Part of a small language model's weights.
Size: 12 layers, width 192, MLP 1024 SwiGLU, vocabulary 8192, 12M parameters.
Architecture: RMSNorm after each block, no biases in attention or MLP, untied embeddings, normalized queries and keys.
Training: 357M tokens, 5443 steps.
Each number is 500 + 25 x the weight over its row's rms, rounded and kept within 0 to 999. Layers, rows and columns count from 0. Numbers have three digits each. The size before them is the row's rms in percent of the matrix's.

# layer 3 MLP gate, 1024x192, rms 0.0662, rows 246-250, columns 0-191
085:479480481522455470499483500488478478484516510481511488520512510472514497483471497474479487446461456507518478465505490513515521505531510484496507491474497547462445547500539508473540531504500526528481445465497513467518465487500528494482480515527519493572510521509490525481506501505503499527479476476531525512588508471488481502555486495506509471505495461536508476486533493525490472508499484531501509491518528514492499501478520496480524510457536492470448479507509472493468542514531490458519493476466495525504492511477500463501480495549462507555518518453532506509534511501563505523
094:475516520551492521499522506498531472529488506554501473490481466478486496488503495437497526514496537512530486548484546459484529508477464467503487459515464474514501490503499467494496464500510534524532495506504487488493451472545495558489521509509496499469557483501472508552519536515464487455548476523514471517503513497526445493507561485506485462510515514538450508494497518499493479473482495509524514520491508470497489491477482505482502518539496487506484495465505496503546525487497481524494491468544487493540551522538528496489504515530458497510501483482552529515507530446518540497
104:517489527477532524471533506520499516469504491506446490471478497475523509462513468485541527509469541508521516492480554541507485494506509453519442515513498477486467478513513579527500451532501536505493480508498495468510494496495511499502492502482505520538526520470491465532488501506458501514476459515526513447501518492414500522504502504500488446496498536529486457492520495510512504500551485469506503493495529495481488473511496532519519476500514511454487518506488489489507452530464463523487480472527474462475471466498486468531531442508505503497500491518528492551517530515476534475
094:463486476504499460529517513481507515516524440493459497496496483506481526537565470451479498511504482502555480461477514556524476496482527503509491486501517435536515578480498499488564496528495527467497510470478490483471506498509501504497528472504509487514553463502506511516486496523453504497500507507500515473500537492500470510500501526472462486502460493478442492501517446460430511511526513513519507540488472501498507506520515499489475514530519486472496504497454527493521485543510536494496513483486511493496460494468528536537481499484518495489469489515502489546543526449494513505
102:485468526482511478508483530466496475494518478513462542502509507530488468493512510476510494554464475526496482478497480511558539461496532524488508551521502446494548479461533507489453512520493492462478477486496509481557504508481487512458540466534528499521546510525499499485495543522512501457490500521524533486496496498519505448469483519508473512511501509533515519512511515482505489491524493477487492516528523527522552502496517508501513535500462444528517499562517488486484483465463487527498481552504557495513517547523541506507509495515491488478470494484542496504528475471560521489
# layer 3 MLP up, 1024x192, rms 0.0674, rows 246-250, columns 0-191
086:507527520512473459524497487521499494528497495520502470523486493521517451470478478524475514474481461495479495505461515519518506498505463523482518514483472494500467487532489491488508474493500551510490515496535469455496490519491556509490543506505481493530510494468436503506515508517531494528521513500505456488544489445547503518541479461516477454501528450486492520476504482541523504487483490487515547501532531539504557455497497489472497477479484508515487498481495425517483513499545494493513491510459516535497463503513520465510443488566502503510474489477505513511515521514549470557
097:522504484527519517510467493477508464460497468516490487529474514460553474504557528492531476477503525480535503482514543462467453518481495542522509468497534483508481470490478534504478482493554510461446500490491530483491492498521510474511479499519542492461489500505500493506496492452477499454500526493494486458454521528523476571531517521451499532504497488525503478471502488498461489473502501499485509484513463472542478508444546462480467569568499519504504506501505490540487482518510510501495534491490502516529484495497522499471490475516507500558506488479501516522481509502478535493
095:474485519500507470485493488498509503515483492476475489435521517509496545514467547498525527492482530514479507499480481500504511482505505502519488515531517461533476486530503485501475514534500473528475497545496460502465493508529534472492481537474490515525530495511550495526497542450516488527507462465486487491488508508417484522469516504465530477472547521452493459461469526535541498504474436466508493508451492516489475507485479488518517518485521496479510488476477509472446514514549507507504486500518517492524476492474502492491454559470478468476494480502451465509493534520500523544
092:540484512502504505469480523502450490466498490542518520454520494492503516502458538465495485493524518515466502513483517470451507479485482485490505479475437502463500454494460469498445514513505503480489478456529454496512494511472512457493495486526508521490470556489525511459513516510547538528464487451464485491500453493480502537477518512559479491507512504515539487527483509540539491519491503467484472516502524503498525503532494469462520513518484525489512468538493474520518523480522529491498495471520527472474523532491488538469534482510484508531534461531457515462493527538529477491
109:502546502483501499526497487500461528509491504510516474456493503502532512493526473495485519477484473473509510524495499506513426468473479510481497515497493456516517502435478536532519498538523483533519477457447479478479463532568508492520485495525505495486476517519520541500470488506468454489489466505509469467507491517464476532512502498509539512533507460476473519477489479517499491483472525535436485532478492470509518487477499506548484526525512445507452525542524478490517500518498475484511496468419511497507503483480537523501497459497511491528506496485483519480502473494566515489
# layer 3 MLP down (transposed), 1024x192, rms 0.0668, rows 246-250, columns 0-191
090:518523505517482497444492469485441486534494481500498482455495481512517437521480515491510473513492565527495478509510497531520445506455496542488477487537521494521538474459470496517495478485466500440521495504505542520483475469504531505467536498504519465466492510534502568564514504504498502504524483539512498505485492514484522493461496492514469493539533512474523537495468485492523504525510501518531507518471528456476513511535520481515479485502479526538515524523510532498477474472521521489496502471535510461482480489501481519543502571484491538465488453527502489508498516510489476496
103:502520508528495485475501498525473489497496562471479551534489510541505506478499502496493535460517495457551525480481454490500479496522539485467493497535509510499481498491534509543487531478531503493516483489479497539526516522475484513512452520487499475485482508517455516520470496517487486542503516473453492536456471459478492523530497483423533490515485532487522541466516467520508473488495524517492501483466493509527495479522499496455560487530495532479546491535527496523495480495454525503512451541478494477475517477511488518518479498520493556453497507480470478492521517494456526536
101:575495518458501504476479478453493469518493553487530480531524472551485525530514514467495507500474474502488477523491508480527495525502547525463508527457520483488483475489516477539472514458474460481517481507469518570468491508504496513492486499484479476530511480526510536488487479471547469502466526455483506518460498543513516454516469531466491499473504473460481536478516496496511512474464497533546557495526483493476497497486528458479513483510509525488509504462541492503525550487498517490486500501461495514524504515506484477465479540481524520483500489479474482506527498533532464515
097:519506469498502495544552481472521514488503525489507527497492548497480520504532496468492513508478544535537496486528494488497467460489469468489416516462535489470511499527567475490512471512511555496507490491440479485533506542476490492475494485473500483480524512462505461521488484492508476517487541494526511464527544493511505530502532480509484446517519518486532450525479480488520532495447488491511528512461478468510477521500500506480530520479503534491463495485492492469528527499505482494462517484505532508465444483493448471464493479528485485471508464490501482491474503537484476511
102:477500504434519508562487511490488498484487467524527488498518516465505489538516474510499456482481529463450519482502535476458514485522504471488482480451509498482464479496547483503482491499508511487525504482468487504510494473536511517521496509521555491503467479484491504484542492489502440500480545497462505513489501486541472491541522490474502482505463521437504513518516489472527484503512503514439500499492527470453487488503471505528506499482489507520495484497504455507474470466475464460444486524471476489504531527564498516512537489497435475468493501488506526531511510474537479451